config = dict(
    norm='layernorm',
    optimizer='muon_variant',
    final_lr_fraction=0.1,
)
Each number is 128 + 24 x the weight over its row's rms, rounded and kept within 0 to 255. Layers, rows and columns count from 0. Numbers have three digits each. The size before them is the row's rms in percent of the matrix's.

# v: layer 13 attention value, 320x320, rms 0.2, rows 314-319, columns 64-127
# o: layer 13 attention output (transposed), 320x320, rms 0.0997, rows 314-319, columns 64-127
# up: layer 13 MLP up, 1280x320, rms 0.174, rows 0-93, columns 64-127
# down: layer 13 MLP down (transposed), 1280x320, rms 0.141, rows 0-93, columns 64-127
v314 083:157126117139121127125144123140137161132108139111181126154138133148155085106101119166144156106103109116119132113121151121106151118101138107156110104154108116105102118117135129103173117092113110
o314 073:121153109156162106068121092133170103115108086125087110122171150143123144121135140124121066151114115175108125128182109070124112118142073116080139098144140138136144076130143114089139176145158127
v315 090:114095084135106120125159138125106141157146109094089110118128109142075152131117151168139127130115155160156143146118160153125120126151142123111143155133147115112135182138119131155127160102150119
o315 084:111088110095156086113134118114157116139123113080157167093135120107156151120164122121143146124129117140143118158104170125151096117134161136134097127101170156178094152121152112115091158131148125
v316 089:149132118120121114120116123092158140064109150110120140143140162134154102110131186125132158073057093101089142155150157128157126134108138160130138150127115109149122164143179158173146159119130084
o316 082:131173120106090137139131072151140120107112090107133066163164117165189121135106094111154118141135121138108120124094141101133086130156139139067150180137125099130110114112127135100150128127133124
v317 091:152160098104124135119126137110081172110131130140104117144173145144089134166168120157160120134150153155153133138135146113111121120121143106142146153088108127080141104149089100141100140132104157
o317 079:083124131115160112156145156134101098110142149093145154130116138116137112116138106130160087095120112126152129162108114131125107111119118118157144138138126109102114115105118063152105137130116130
v318 089:142094140104118130133124118115162129128131114128125098122113099113097176117115092130118136159140131153131120141137093102098131129098072075121131106142130122107115126170112176112121141101135104
o318 082:125136121104146141147105152116126135145116117099109128111137115137107134151163120134147123084137146123120138106138146167135113122083130142074147128138137147183133123138129166088136098112123142
v319 094:131124144140095161106125126134111125149152137172139133124162157133112125153152107119161166132097134187193123108151118139153156113133102130101146139137129144132116136103123180120094150106105170
o319 084:087130121104167116074155062119169157158113127112125099076091115116131172133123196130107127085124089155136129165153114094156076131140102136136145103125111117116154124153171097108177165120094135
up0 101:100138150107113115121130133124125157113172108088122167132115097120113124090111106138142099142134139162119138143177117115115151139143077100113146099077086145128086147121125136145089092160179141
down0 101:118152174132163133142123152158148111130157126157144162085130157112094123137149142126172162135087091072130118115139112112130147101101130112148139143124087124137104125153125115110103128170117140
up1 101:128152138113140131152124078139098148169104145156150174146124156152113133121132153112163107162111116111137122151196102122095135165110093128081126175110084120119096145104136110153121160153120131
down1 102:136122130099161124128132107119085143100112131102135107091110176109130104095126106122172112155121141112148140125149149140120144128111083081120126155105151116167135161136125066122138146144131116
up2 096:120184133143113140119132146125127137108147088145105115137085103116137130138135101108174121122109144156155111174142119116141131130112190125132126137097134125090123120121113086120186133129142113
down2 092:167144108097099157090156125125173138144134166107131134150126078138125149094085125119143153130111099116120125132161131128135111121153119114123176105109107119123094110124137149124112126138152169
up3 099:123130101142048131165122132115123159091120106099103130134108133124142120116133174102141155102128163122109123155195136099177119108111129075149107121135127110091205132108078140108113103145123155
down3 097:202132117107130134120101083128135128142157114075121120137127110124123137143156105140087123119078135119115125181140143165165123117129114084156152152178123152121132110141127129086133117171082120
up4 099:135109132127160120101113154138137083103087155121111115130097160153116146144128090125155099101139112102158115160159085141114099168121163133168138092119135101115137154107181122146102106118139131
down4 102:176109131098144115115141145122162145145167113153114134194109107103151114142134128121133090156141124123125134150129156167102076101105117111101125099126118109126193095103133113155145138167135103
up5 101:130191140159085118141126131142072141156083130169159114131121125149130119073138141095124115103123112178127123090099143146085102102128154121118157115106089133186111113149117137171087146139122177
down5 101:081180113155125098136097152131147164122182150133114083152175157108136090112122167108152108135126106148160155126120188142089090136168109124112153162082102126160147168132116105090092126129154122
up6 090:114164059128114106151149135125123113113149133106131116165102130136140095104144085102139094139145146130128139113141136117149135160086125148085114122166130146070112120071093096165129145134127113
down6 090:133153105153128175127135158084115100085128125170141131089144117147127167112119151110148120102141122160105113132136082154105090131133112097126120130130123149140121143130098105124162116159119119
up7 104:119128127092117148103124144127143120132179188125132132125081130126132125136088103084117150154149113122128121150134118132123131103122145123117103156096100134175095113145183122123138101153127088
down7 101:173142103136102138118085144148140140110156133116129112097132118099162106118137154115106167148137131124125140125121129146113184133129129133145091133133157063159077152128114081135180140136127129
up8 101:133153110106134147110146133121150176114154151136142105162121113135141176131108126143123128123109111121100135152120124124135152145143151118108142171140152143093122122127115138131129131104173157
down8 096:126144126153144130144156121147143102101142155139126113084144119097144120117055130124100158142078124159119101089142168133120112155125147151098113148136146120094105128112122123132084121123091122
up9 104:101122128128093089143141137131103108126050092152075132161129104125138093111139125141132116145124128150157103100103095115147153113111150098110104127113129161151152155159122160177133157139143130
down9 107:103111095127143144135105188152121183147128147140136152106113122105120126135120123118158091144125149153124126149115163119184154127115146088136102132094128096115150076097123093164158138100149121
up10 100:142136082120167109102116126130163151093095114133091119118152114168153146155104113122135135150160136098084152151177100114130112173127103126114103057143143083135140098163137141141130156106114110
down10 103:155150128111139118141100089083088145164132099090138146112123108145147145131150152138137126106114170144118141118116125146117125077119127149093130180131131126154120122116124158144132142122101130
up11 107:113094049097129142126145146098112125111146086112091109170123110118110137140120096138126157143121127166141159117178135134119111154103124075095095118142097090115149161107174144123128130138135090
down11 110:160135079149140124119071163099160149176149156118105132118143102128147154083143143144146086102137129126134129077154111142104120134144103101095118198128147087100127132116135175091134160115091136
up12 095:106116107146151143122118143121148149145147124194128129146132115165063163097170117069123144119101120148139117094140125106154144139115192087145136151125107089101148149136157105118137147099134099
down12 091:135156129112108129098096173138167138124096118123147166113087115134160131113104138146118112157124127151134123148102136151129140116158166138126110097173142139145135131095097104125146122062149132
up13 097:176079121134143126112152121167143128110121101117079195128154135177134092146119143121118142153137114140202098134106120103171122135128117147146098128108137128158086145150121079158138134146102121
down13 093:152149160111101137131172125139107106164115136166134130128143135112146140133157095115133142156116123086077143179128159121106157137095139118156122126101124115109094134100140138083150139100118112
up14 099:116132155103111129117165111099146108118077120139130137161137169109153132133151160147112134152113135131158111140108098114096191150122140157135097133106132153154136137132134182155095156075120119
down14 100:148160138125097118106156189158154124130105111159141097112115123073117136145131094155134145142113126136166135125115145135129118121132136155129166128164124126137143112091114125084131136151118102
up15 103:136120125103113088056116119130130135151127121125173158109091173145091120107120156151150069138132112131140161101138119156144095146147170116136127092108143115137089171166121163120139112141161129
down15 108:099134099128146146157132161122100125110150143153125160127136139111127114115140158143099119133076116116096097104121097125138135069127107129144117132135089128110107179145122140145133139142123146
up16 094:127072134112110128142123096093206177117156104152139115118155106125164115099138091139066124116136131146141085139130117108147132136122097133128100136097126105144123100102128132168127121095157172
down16 090:117184150149120164113100077119129143112175148110141121101078138121081113120129162121169113126159118153142088133130134167144143119118103095077129147101130136121164118120118143105119126095136124
up17 102:102126083110170117117128167121098113146140107121129123116116119079116148134115142146122089159109117132135160135092147079097158067185177125178144118117121115115130112127140134138170174170166143
down17 101:132109131147119103146128151123148150138115165149121072127121164113153157089116124119150140091127150105112113152119116130122188166135149130096101143129114147172144094128155158125131095132128140
up18 095:124161128162123141090137116110106133153117131110150113159142133143101173119117133061102096134123117154123129114139108108114137119147148094134142131142110142090129112135125123154185152127129160
down18 097:145116119090122124115115199103153144172137118142085157138139106129116105162146108158116143144155152111105112124172114121089118136134139087110110134151150112140115133088091132114126091149106101
up19 098:113134119052154048131134185157126071152123137109135113131170135103100121126160130103146117179110093129076144117171147146107158117135157124130118157102117122143152132136155161164130118179091143
down19 104:166131099143135104128162182115128128169163094120078126121102139160111132132139135145154151119154139155092150112136129142135065119113146107094078103123150137138101105075120150106135139159143137
up20 098:139121108112115151141121129148119093164127118098101114145126103116174127139119111157082116073110145120133145114130144147123075152125135090129131141132111123164144119157099095162124153121136129
down20 099:131102135110141125095134134157139143160150093138131136095174081119144183168128161165151095170112118151100132094139079102120152079140129126142104098147107107140117183139092054120152127121152110
up21 097:146110151159110118128144141142141116115176102099110145106151127137117120151113140098094146173128117155104159080156151114111152113130144131148136090111111173166124120155149105140145122149127150
down21 097:142116159129126112147133163184119139112158093140149138143126097128101122135143176146106077087180155121120079168124170122149148173140104153115156125154116096094128116117102127140133098124127091
up22 101:143116116175133127192092170122147117133096138112133088135127113124121149127110094104132147106107103115139129158161102111158106131115158173149155155136141133121128158156151119115093158094131142
down22 102:097113149131115138168111175118111102097189173159131127142136122119121150126124130149119131128166131127131112092101155088144106093163119129106151155137118134125118092149132138146122165115104091
up23 098:110191143106128095173114122134130125151133111152144152128125133161082106158129154126118157113129150148106094108104119110157120129124117142120087098115111158108121152140108099143138199150120126
down23 102:132100157095106110161107165117084159125113145128134126077138130097128144173118127114088151172123166150114153154095108166132125153092093108143096146117122141149112136176088093124163165150103103
up24 102:128158138133156115124122144138098143114092158132127188113122138130119143164147099104124096139141111089097097161094144152102116118132129104148143151120109112104136120121126092143159127120186142
down24 095:163163156120150076109112076151141112143120137103135130143121119100120119136135148103159157082157107149119101124075094127124128168129132103161132166163140107134136116139111126103138108144149161
up25 100:112146148110130103121071106134129108145135177174135118128100144133141098132125129119107108133156114151129168136139144133141109128103142098096133144140118062103175150127120141136140099111089085
down25 097:156103162114120098083062093122121176092095138135130119149133137118140100173130098123126132161088123119094114139140159149130106153155136081125121091109151097146126156119121099136163100143146148
up26 096:113135091105117125113119120086111137138113127146187179173081145128138118146111127156082135080149135131119153166127109061090138114129128082155118116133146139147105140119139115122144094134116145
down26 094:111109141117101180137146161077134134161144120109134119136125138144110174098156153137166165151161130139127082086135140154103130149091121130130122079120139091139120158108122191143123076145154157
up27 114:099115095146149131132115152096111156164134131153118178154105153120081122125119115137120070185126083142184109094073136154129117169127101086149115157158091168114129167066110131088151124098108105
down27 120:117098106136100134136099158136075142144110176159121100149178121071108145095166161118105110162120103132159115143107178124134157108107122100176116156142103131152121135134109118101160164164118129
up28 104:135151124084143141137123136129122080103124121143129138110100123172094118139163135122131126112146131148090108063123113139124086115157160088140165152061130126168072124093128125126125107156155125
down28 109:126085112101150129127127156085121086129153131083155143093170110095119146138129149151131129090143142122141100114113158131141117093119149137116165141075172147127133131154118124124107105133121163
up29 103:145127121137095089126114144186095172137118160143161151124082110098108113159101077131148136058111119107151118091128138132130133095114123146115143111160127150133133162069109113135176125101187106
down29 107:143125138154131097144099162109113098127159127131120113138151114132120121114117113105150084158139104122098096105142139169122117078150124130120126123109087111188105137124106125134118168119132113
up30 101:142175112137113170119134136133122119153122115163145127144156160147152129125146162113111167143143104130132159165168148126120133098134132099136125127175119128117089111134096100147157107182190112
down30 100:133127105110127103126184124182079148160134119120132156135155122107135153132137134109155107092112124120149126117134100132168140119095113136093155139159123104117093138069124087106158120128145148
up31 095:111108107153124150124131169090080092151125121156126127130125145147101138051163087081138116111163119085108127168112134160108137118111138173109150087157129123187066102134114127100094116128134134
down31 094:134111159126126148114133144114167161126133100144145157122153158123126133157148114110120114140099131184142119080104098111149088140122118115137154101114121106151128111167086106103130128166131093
up32 093:177162110130139170166123171126164110161151089134151129124133125126138109135108132137119161151147115158156121141156091125132121146126133132125142170097146165147161117121129124090118096170101116
down32 090:120138126126108136119153117117113129103143131177154133185128155119128104151140139135126142129094144087117113135082117123123125121116158083153134120061165119159106142070199102112111110151129110
up33 102:086164135139115123148106134136102103142129123123126130138146098124125177143126103161088182092111122107145139132146087142120098117107147071134149123119128133127110166166112142124113135141135119
down33 101:151177159171158072133099106140137128156110104132101095119104181137105131139110126142136152113140130131140114156126070117103107105134108133140121129168163065126145091155136092164136178167110137
up34 112:160136071105134128109133107092105110172121120151137100093079140107084121094091143110092103179115126127166098125111098135129119134134155143051145133134140154181166103132122070107125129131125125
down34 119:181144108153140153138141070139122126163112123119125133132101118114117164152112167122092134151080145100153103145140146100111148106103160142124140126092174146145113146145119148149112155122116113
up35 101:106131139110107123095150135114138116111142133086099104160132142133124089128145173160131143141156103098127102177125115158139094136107149155085117154080122123130144143151159134116077131126144133
down35 096:116087102105134148116141093098113106115124112145130128089152139156106119117150152125146151115109121090131131121149178089116103141101097140136108103110141134141118105128113126081114095161125122
up36 107:087117094158133127171121149126071112168104118110138098159120136125151129162114155122133099142138106131111139123167128156145109088110120147136110113152132137173105120150113113107155128149172105
down36 110:123155124090131109129132118099123143138121120149168090107085125106092158124113157118108128122097127207113166156094143158171127105100190119140096165104127130153139140142113128144157150096132139
up37 096:124143222142111121129106136106154175143122102122132135103100090125177134144088199121130108075110092115126109126093108164125145125077137118120176148156120139081122140141060123137142175107112114
down37 090:126129146170139160112131146144121143097133126127116151155118134154124131122196099121119111166129170159092175122092165121126124131171116111156110108094128133179143140126144115084133165142112149
up38 098:107117126121111154133141169140142081128068129177101162098156103139117136127162120131153139129099115105115169148117129113154132129102127160103112104146107107133116159084144147156088159145127136
down38 100:094100128128091102137110103105134139134112151099137112131078115162124194099103134115108111145130110127163092131067106153143092128158138129131134114087176150154092122127150171104137129136134114
up39 098:144161105137132171108109132089139088146110111107095102145118123150152103109214169132147144160113135109144118143137088175119130130154131065145185114149093098139113130127106079157148144128101121
down39 100:121137103112132119105099163151139129125137102157119112155135121121182124136099162099160097137151105169111152162141154133125124117088155114164077132075142107107145116096160127097112110166096194
up40 104:126089119189122116114118103105164099126148147129098097162088162177125115119155148181156098080142116111141129094100137131079114151126106129129169106120119132101109136151107126147086102128108124
down40 108:069096122161088136125092072150103142150147100130126129173103121142141115195142169104175125114170096101159127182133173137186145150129162136157142120093133142139111119171126172121137123118120124
up41 099:109136130095152179125120102138147134143101114105149098134117158135144148167154124143138079194104127128132127178170114158145098136138133109179131134137144123113140104087118105149147107138139119
down41 100:104081141169117115101134146128126126154114145126139111122091118102112127086153178122141138121137109117169129156119134142133089137158078119143124171137157150157149115109108175093104133163139126
up42 093:123095092166140116144136142115099115115128151134181144104122125126106146129102127100175137130149158072083143110149104105202149146132157132137114145138132117132100158117108142120149105161165141
down42 090:137113125149150081128117000141107105139106175120147178103116147097118177143107122124128098085144108143115144144112155147149113140156143126142126122113145122110106105088126171116159111152099129
up43 104:141095161091164135158148127125151139111135094096072136152118090099117122114105150133106094104157149151134146126156157155135158127108145142171130133098135143138134122132109117143151058133188127
down43 104:137132127093116132143101172167117131088147107109122128106116123122119111116142117124099115123102150095162117106126156146094149129105108129164123142128115112124163094109126136105120111132139129
up44 093:096166103116123108136139114112126169143149110120104123122158139134101116149157129131143123082126099116078121151144148063069114073108162152137112091142111135101144134119177136141112103097124146
down44 091:134117117077097158140119064134153112130163110098107126131122163114140149108155138156120126091115126107125110104079125130161134132107123099159121118135154121126136131145097059094138118161140140
up45 097:120155114129075107169122112107101123109129114120125130120111148120146096127107096118124120142103094115145143115137105171125137080077128138123076137172146127122120087157126096136133134113119085
down45 087:154188152130174094101142075148111119152160131159084158128166095075126063124082134088112122101127151146101125137103128120117136150127077114135140121150141125122139157060143165178136161140115131
up46 102:137121114112126120121121156150133144120110131156103118139130121092119167130144147143108143106128110099150079102173142124140091140171147134113131106149153138151148119167137125130156115147128085
down46 104:157133132097110126141123142127144124114131135104100179119123163136114174129107136095105157132116112150108138151043130120130106156129128115178118166129107110177135146147131140136153103117090111
up47 102:104157077104119158179129116111129129143139106144117150171136122174082138116109146137107147127113141084140127143138127110102166110162120106141151147122122181134128146131123128130081129141137089
down47 099:122124151136118136140121140150142141138124096132102119104133118118124125103128085089114186104089135117078145154143117123114129095103095115143113138146143105133115156161103140079110106143108155
up48 098:146135116116101152127082138156095181096169159142118118167130169138124116141060188113161156144098156150125123114126131129081140133107128113134100115136178128120104142161163117138146146083174135
down48 092:095130170135119150102147174110165122115117122119116181112116111172152128157130128145126157092132170095091112094146148105142084087117121097116128082135142138152144165109123101139101160081173101
up49 107:098110133144113125141123144122163117125094103138156155180103133130077100108103124109110136146112155117122158135111094139126115143103152109167120166167154148122142133111160124113107118110145127
down49 107:116123163144157170125138190135146089142119098121160106139145103170101123134122106171148149172128134150142121095147119142120088151141097140099116138140164097104131090107139103154106102120121169
up50 104:148130120117102157083105161140117126126115156148100109143095126119155118148177111148081094120144171138137101086178151152129144101145111123130137132122081075130164137086133163139129129099134074
down50 101:161138125079145111158162155120121128116074136163129136137161162102103059122128126161168117091136112138120124090102126183146159113147096135114160129055181144186104112139100127155169141116113146
up51 102:137157094140058156154130155124070111110142152091136146106153109146098068101116125130152119096151121144134160139079105141101125086138129160127095121127137096140102149148135132144154140120128174
down51 097:148103140134084158126100181129103120163106121149119152136112140151122096133158127116184114115129169117121121182119151125137148116121088176140112126113160136079122132154114131128111143112137126
up52 096:130157114134132141159120097130098094123137161133143145125143143099131155117154105098107116110120074108187132121156108105105119120125111149104154150099138132129147131165103115131122150101148152
down52 096:092142153151135125121118125138135132152098099092118167111138151118132135132107133158147107134137144087077143096149134154117131143097155123184150157125161169099098155131155140122136130119193138
up53 100:137132139124142117132151136089133139134105087112133133093116183131117138104122139127115145141149148133133141066135135068123133120129133117093146131068086119117139181118129136134137171083128124
down53 097:124112140111123124076161151147118114123125159157105168106118118117124115146145156087148126166125120095113166146122146130151147142131177147139109099120091164099085102152091165112101118114095142
up54 109:159119132165113065105144138140111125112165150159137122122081105152139081150075128123166134113076151090151103142115092109142134144179135111142135141140165154096085130136134136143082139146142119
down54 109:115094166163164084169134130122136077117110106135152155095161110132136119130134145152118119102098133110102161118171066118170090119114103124138106069138147078160131132138108160109124153131103155
up55 100:084153140121119105082113153148120147144147129084137168142126092118175129158148106125159147085141126081138137164124167131123115075104169145122163120145090161109087094103098142140114124108125100
down55 097:117100120126120077145133131119073158128140168075115149144099147139087126097116105139145146165076135117151140111081148159133130102156117141139155150142137139158119109106184126159137141122131143
up56 103:100096125119138168137125146125145127190106142146137143159156118121126107120132097139122151147148088096140104153130137157159113136132134136108133169148106133185139150118130122140094160105141129
down56 102:109126142110126115128080165158128093148115134158114109114126132145153119141137189150116103122133138150149111135097100114120110119089113088197103090139101135174153091143092146085110133134094140
up57 095:110110140139130133108186103120101161113182108119132184140116125124127138117113114082142122073122103106100128171117140112091119129101104154136166157124078089136118110150120108140126118144131093
down57 099:118134125149137115138091037126102133165120132077098148134105144119115149143098112150138132111148122144143159147128125098054113097121113115113150128126149145128140118137134127136159112093128190
up58 099:155134159090163131143156121143121099178123158152073153096107156123156135137156155146122091113140130111154134090126094137118103120138131086101108117141142148123115093159125110130145121133124127
down58 097:159081144172164153137109062115154113124113138117170167106112115084091117096120130130124130122160125142113130128105155139079148113148104157135129118124156114130134121157129133101127131108122095
up59 099:129148144106110106115114113122103132129104085141117134133112100118136182170126121126191154130109116114139168110168117078092110143140156100091137148136138119135105107084077098137122127131118070
down59 102:118121104135109115119084135122101182104059076146075103144156116136122134104143109115124132122123102117126133117153129122143135117155148125120098115123092158104136162148088119105134139179148119
up60 102:088128094131115120144117117125139101161089097089139091156092172168132137135130123123151085142136128128169139157159091084119124163145125134149129119094152131148152124156153170110149116115156121
down60 100:147136159160149085113144249105121142104081122136108151124133107112133094154131101144113115118155096117127165116136142128125161116127126109140108128111144133073114117154135097124117111098152112
up61 104:101129153152102136119156143147136082135080152156107163134098117128074134150141155092096107110139148121149125160154130166057144165118095152054142099157134122144142119139118113126149162141127184
down61 104:119146063099118089118125093087110126147097144110155142145127113124117123097123130138105116112124135137136120110123131111088084123117116172120132146160151161094099116121067126137130149155114108
up62 096:103165119155110094074104148151155112177115161160151137118109145118120150114114159104111118145077109157121142127120113147153152127119088158098137149092135120162111155141145142140130140094125132
down62 095:082091102131118117077164102124130169092114108096085139125105125141139134171190099175112133113167138098112174196121146115122130168147128137154107131146124145087113124143138133153167130155124153
up63 106:130140121093094118124174162117141158120111122161139112118136090118058098143148086149120137171125164145150143132115150153142108105139094136108112132146096141150122159118147115173150120106159124
down63 104:133137148080147128117104176117175156135136139125144162159111139130090114132179122153083138116134174175116151126089114140113115122119138106124092124172149121131158144124091124137149114128127116
up64 093:114157174159172172127171129108104135151131096103084101143140160134179099072159087095160130099133096115090119133154143091146148141130143131106178121127113164132123130132082112101134145118164096
down64 101:098098123105123139114170060167138110128120092096132160122171114155154130116127137115107088130101141105168151155118135175124123126127113143105116120115156099100101150145097122154175096108129116
up65 105:156102144124097150159137122106131130125115113163088126137126119117138098122127122111191130118105152094115156111110151125098133119149121118138145108151148145127104144115146136101116171140090093
down65 112:116128153119123111137110141139126122121130132175107066108176111140172128135139136147114142152111129126098152122091118098116130155149132105100127142135157124117135111107139131139079130116128110
up66 100:129133163083098143140110138143171108134158142154116128167119142137143140115114119134123130138126126083123075134148120105113144135089153146138124116148115113111151140110109109150131097105128097
down66 100:137123079137146139107159051113066157165100121132117150116105135112156155123124131130122121097162132103148129104158166123125137132150103090103131135120112118132115155149137153082121110137135154
up67 097:153134128134150116091096149151104134160145175136123156139153173142107130126103112101152140141117091105109171091120160095146113148115135117102139114135068111137144158148128149090160124155114123
down67 098:086109126135141120166110181143134102118112116114134116124150125145110120112116119142126102160081160107098134108129140130091138093114132096149104097163123127128173152149143118063129169113135142
up68 103:126117100148109144128149142090135122130134094107156137129145125120092116133099142152095196130165107062131122104189129150133094124122116095143128112136134133105099128153150152129125097104161113
down68 107:128125074095110116153157104138167125153128118125135093110131151152174064117145120131054159150141130118100087139127132104156087120129111103149107131105114083110163149126128120137130146154142144
up69 103:128133081156169147124101106136120111098169172085115129126106101144114111134160148135115116086144116136130131108118076130152125132129138134118118106126120155154120122141111126137155065102108129
down69 107:158132177121132147113109118067131163125117112141135137127133117171114113095115104118151144131128146119148119159142106141168121124186145096138139137127151109133100094088157139125128105140103131
up70 108:167145131131152146112103121158129153144168138143122126124138153106144129146130126150155124150139156109112162138132095142123116164142113135133119090149103118148104124111160174118098055096154104
down70 106:176166113170108103106147104127182121144147112076136140117145148107147137129170161117150135112152087161099179118133104132149128149115152116115113143184118174153076151152145120097127121105146109
up71 097:143164143094063145149101080099113122152086183136167143162128118090104134135098131142124146159112163129123122099113111122125091169122142163116166151131163125138123096163123113109098126144122118
down71 095:145169096129170133119084158146174139184102113114155139118134092179151068085130129126152098139138083119093119072118111110093085213110151136085128141124104080121102148128120115176121154161107065
up72 096:120138088120117102102123108137142135134141141156108141109150137113118115103108064132151152128134120122185134142038138118116178128111110116086127087126086105132152128136141115161154153110177165
down72 096:068156117122113178163069101172112108141140135159129132134117159137181112133102154101082153129118123091116105121169145151163135135088101155150138141122140137136136075145092176104118129121103097
up73 097:153126150110146108106170106112156153077119112153111136167128156130111137123109149166158073115120098107115113107135153127079101117102151116139133141158150119114141100133131118122160115126109116
down73 101:156095149075126140148117071138129153099145138109166154128127103138127168140084132101144075104130102108161132150093149110127146131162105159118122133133126149121101101118089167110130145172142086
up74 096:108112179134111102115166126130092121137111099153134113122121097118089095178121116163109130137115127102128148140160148129111147130089090104099139115119122120145135169114119113140101156146116068
down74 096:123128126160123146137176079075102093144148119115128125114094141104095074136119103095176143100100158140133146138139127134170121106122167091127152141122107126158123080126116090131098117103150116
up75 106:127140134125091126099119132136118144109165132173124087119136156095131109112077141118083139119139130145106096085128129121133092115170121142139141129072136144146149137131093118107140168102130134
down75 107:171127143135136116139115141177104098120093117147143152128122112126115141137127165141124142131194116127120074122096175125156128144107136122168150135093157088141088128124162152146105122115138142
up76 107:081119139132133125124127140138072093136094095126129113131175142092114112128135120143143107159087148121114131152122144126119119156186085121139158143142115123095135139138107082147152124140111096
down76 114:109117083080131125100098106080117092136122146094117114110163131127163128137147095092123135146108120095131149131205182137139146152112100098107127131189111135128137162148170120123143116146125144
up77 100:134083117136112110137140114130128107143117121111086135117152156150122140096099108128105125117069160114108189084143129148142154188089093128141151122167144169122143132145087133134160122147113130
down77 095:128113127126163125128162124157120148160144123088130089153128128122113154108120150122110115157140073128158131126154123117092165138139125117141118133136102092116163105175144111077129150115147078
up78 099:149152147125152139109135111157126141132112164142138117132131143154141146118163152082112132159098153166122113118161135110082126091115110122134135090120140125112161168129115116091126166119127116
down78 096:140076110152143129128132180126150165145122112101130194141088125137124135151075128157098096115099125142126082111128164094134166106128150088127110136131103127113131196108138096152119122153094119
up79 102:168108111172117095127055146154124164108116176084176158153107118114153115124118104115114094111131127152114112115126134113125090129097128101118123115104131162109100150123122136164123097120127127
down79 106:133121111119134122109167133165104154148120083122144106130150109153147136131154144138123090115147142106105144128129162120082115112132139110097126124148112119132140070120102091117112114181134129
up80 094:096088109044140148085117071145117093150142138126093103126146125105151081142095162120133139152085114149129155090102172141086163126177109198135133133136087127138135125146139142136139169158189103
down80 093:148153124106151141141122113119095143150154073138101142108120119163127133143138118109156110137141151152125108080084170147158142095100113125137108130129149136162131154112130149079097103117139117
up81 099:124097104131093132102107108131124113123113148107099153136094150164150104107100093148120126119134086171155123162165086107112118118138136112139088148129162121181107117146101133126118127162120165
down81 096:113178106141143125174120035133091130142150118125103131140144069126121138153161175115165149179118149157097117142137153180126159152093125120169125115182173147096147154126108145076141133087101120
up82 094:135115141153099135156159119111167148133147067127117106133107123086144113156101082104173089120179161119129106124094102118121134136148147138108130098153098091143147125175159131147133135175137140
down82 086:081099141150127134138087112154093172149155109135073133105135117154128153078120156134054156119152114164139111128169142102086110188135157124152150119149155138115156137121099164081144131138105112
up83 100:083155142129126113119143112168129103136145142131126150171096167164158139141093154149138106100095167100099115145144131147108161146105126118147130114109111140111132126129124137164123130162096156
down83 098:100097123121107095156157124096073112143123162158132141124153123110084137155131119145132126115153131146109117141129131154090144135125130109159130166121118143157140144123152131110132108129157138
up84 101:108164098145121147176131085127107146106101113118148121126153163134143112109162134125143116116135136113107129118154109149147095153114120149136105144103109127101139116062126093145115109114140125
down84 103:149108128124143110126095115087162128110100120111126124114139053121141151152157129085174152133128096131132127142133162125084151156137113118152110105197124116121043124143101140160124131143146113
up85 107:114138102145109153123129128103110147122065120092120161117170119112115115137154107133142116109125094158145132161127114137132116117117166105152109143145139143144130127137163091125170113160120101
down85 106:183111103118141112142115187131095149150115103148124114157114102135109142117126128143139079089149093090154104099126173126120158131167112124124152160112125152098092135146158138093080193131141182
up86 095:113117125143144143085100186131101138107141116189134174113101117094119133144128137127132111147133139174156133148117119101161102136084129113138120157121113133079107136117128103135160130116129078
down86 091:138098126127117094166211168154132151124116115146134126148128141148156131129089144113132146105165123088121110102100113161107132161138109153139133110123129117132159120147101171105139107158153179
up87 098:143121120141131129168124154140174160139087117107128143133140149148116083152130131137147120132121111147115126134096131148148088095129101150182152132110173103111123088100146159125130112135150129
down87 106:127119094143140206168147145105136128139117111141123098123114067137184139112151135131121100110078135149110143163165097144091159173118160155162134100075147083142098126139132159154140159175133129
up88 097:108177101148126108123108152110127099106106066139115104140129118142103148132137102098148121114150097139128126109072123094122122115149148147137102122100144126122104136107160098132144154106117132
down88 095:165163161111127120125107142114126112146089119136141143111107125135119093114110137145148149137148116120159129127145161115126150126086132103095142118130158107087157143126146132093131130153120131
up89 094:151173132120139075172120085151107146128128217166112127125133143134140129089136143143133148116056132184092131117148113135123130076118126087134139124144104096094147172154117126171109186103160152
down89 101:126158150071063104140134074119092123098128108123059122115122118106127113171144108128155108135126123125122138112121134136109133110181129104150105110099160075140156099086100140133130155152153125
up90 098:112077095153135150084140142141128203099121109109164140089139100123102100134135111092145135115120092120137184091155104130149142080154153155124160094107150111135152166163150142122143159072097119
down90 093:114157137129179145157131143147125128133126151126137147163157205141140113114153110159107138097123150154116135127158119133130176176143137132155125118170134100171128112121135127138142133159167121
up91 105:095160098111138129136121135141128189160136127147136112113166134146139142134112098142142114174101147123124172139142112120172128133121092145137089110176126108117140112139076152108120148112130112
down91 104:151191120128140116156124115101080101126119135119150143133122140147080120149145138122182088107164137169114153161117083127116156131123162106156147119138168117095146146140156126126136133122143097
up92 097:155113125124135151102126148132191134107116110145090072125144142149103120110102100168116135083107107121136162103143126093150161142142094159107147139113126137125136151166131127131178115135100098
down92 093:152134140106127128153146091145103111145165131099104144122100122109128141123129116106096160173121156123177148131174164107092111150103129133129138156114175130154129126141147149118092120106141101
up93 101:083119111133129148170134159111144099142102102140130104113135143107121136104116166150123162189122107121163196121134118118122092137122154126117127129069109126127116125149125123167168136139125145
down93 105:109131134110081161130114177138127124142143158135096104140089106083153150153100128107107110134131135175087109130160099138160148111132182149148151161141113162105141125127135124107074094160183116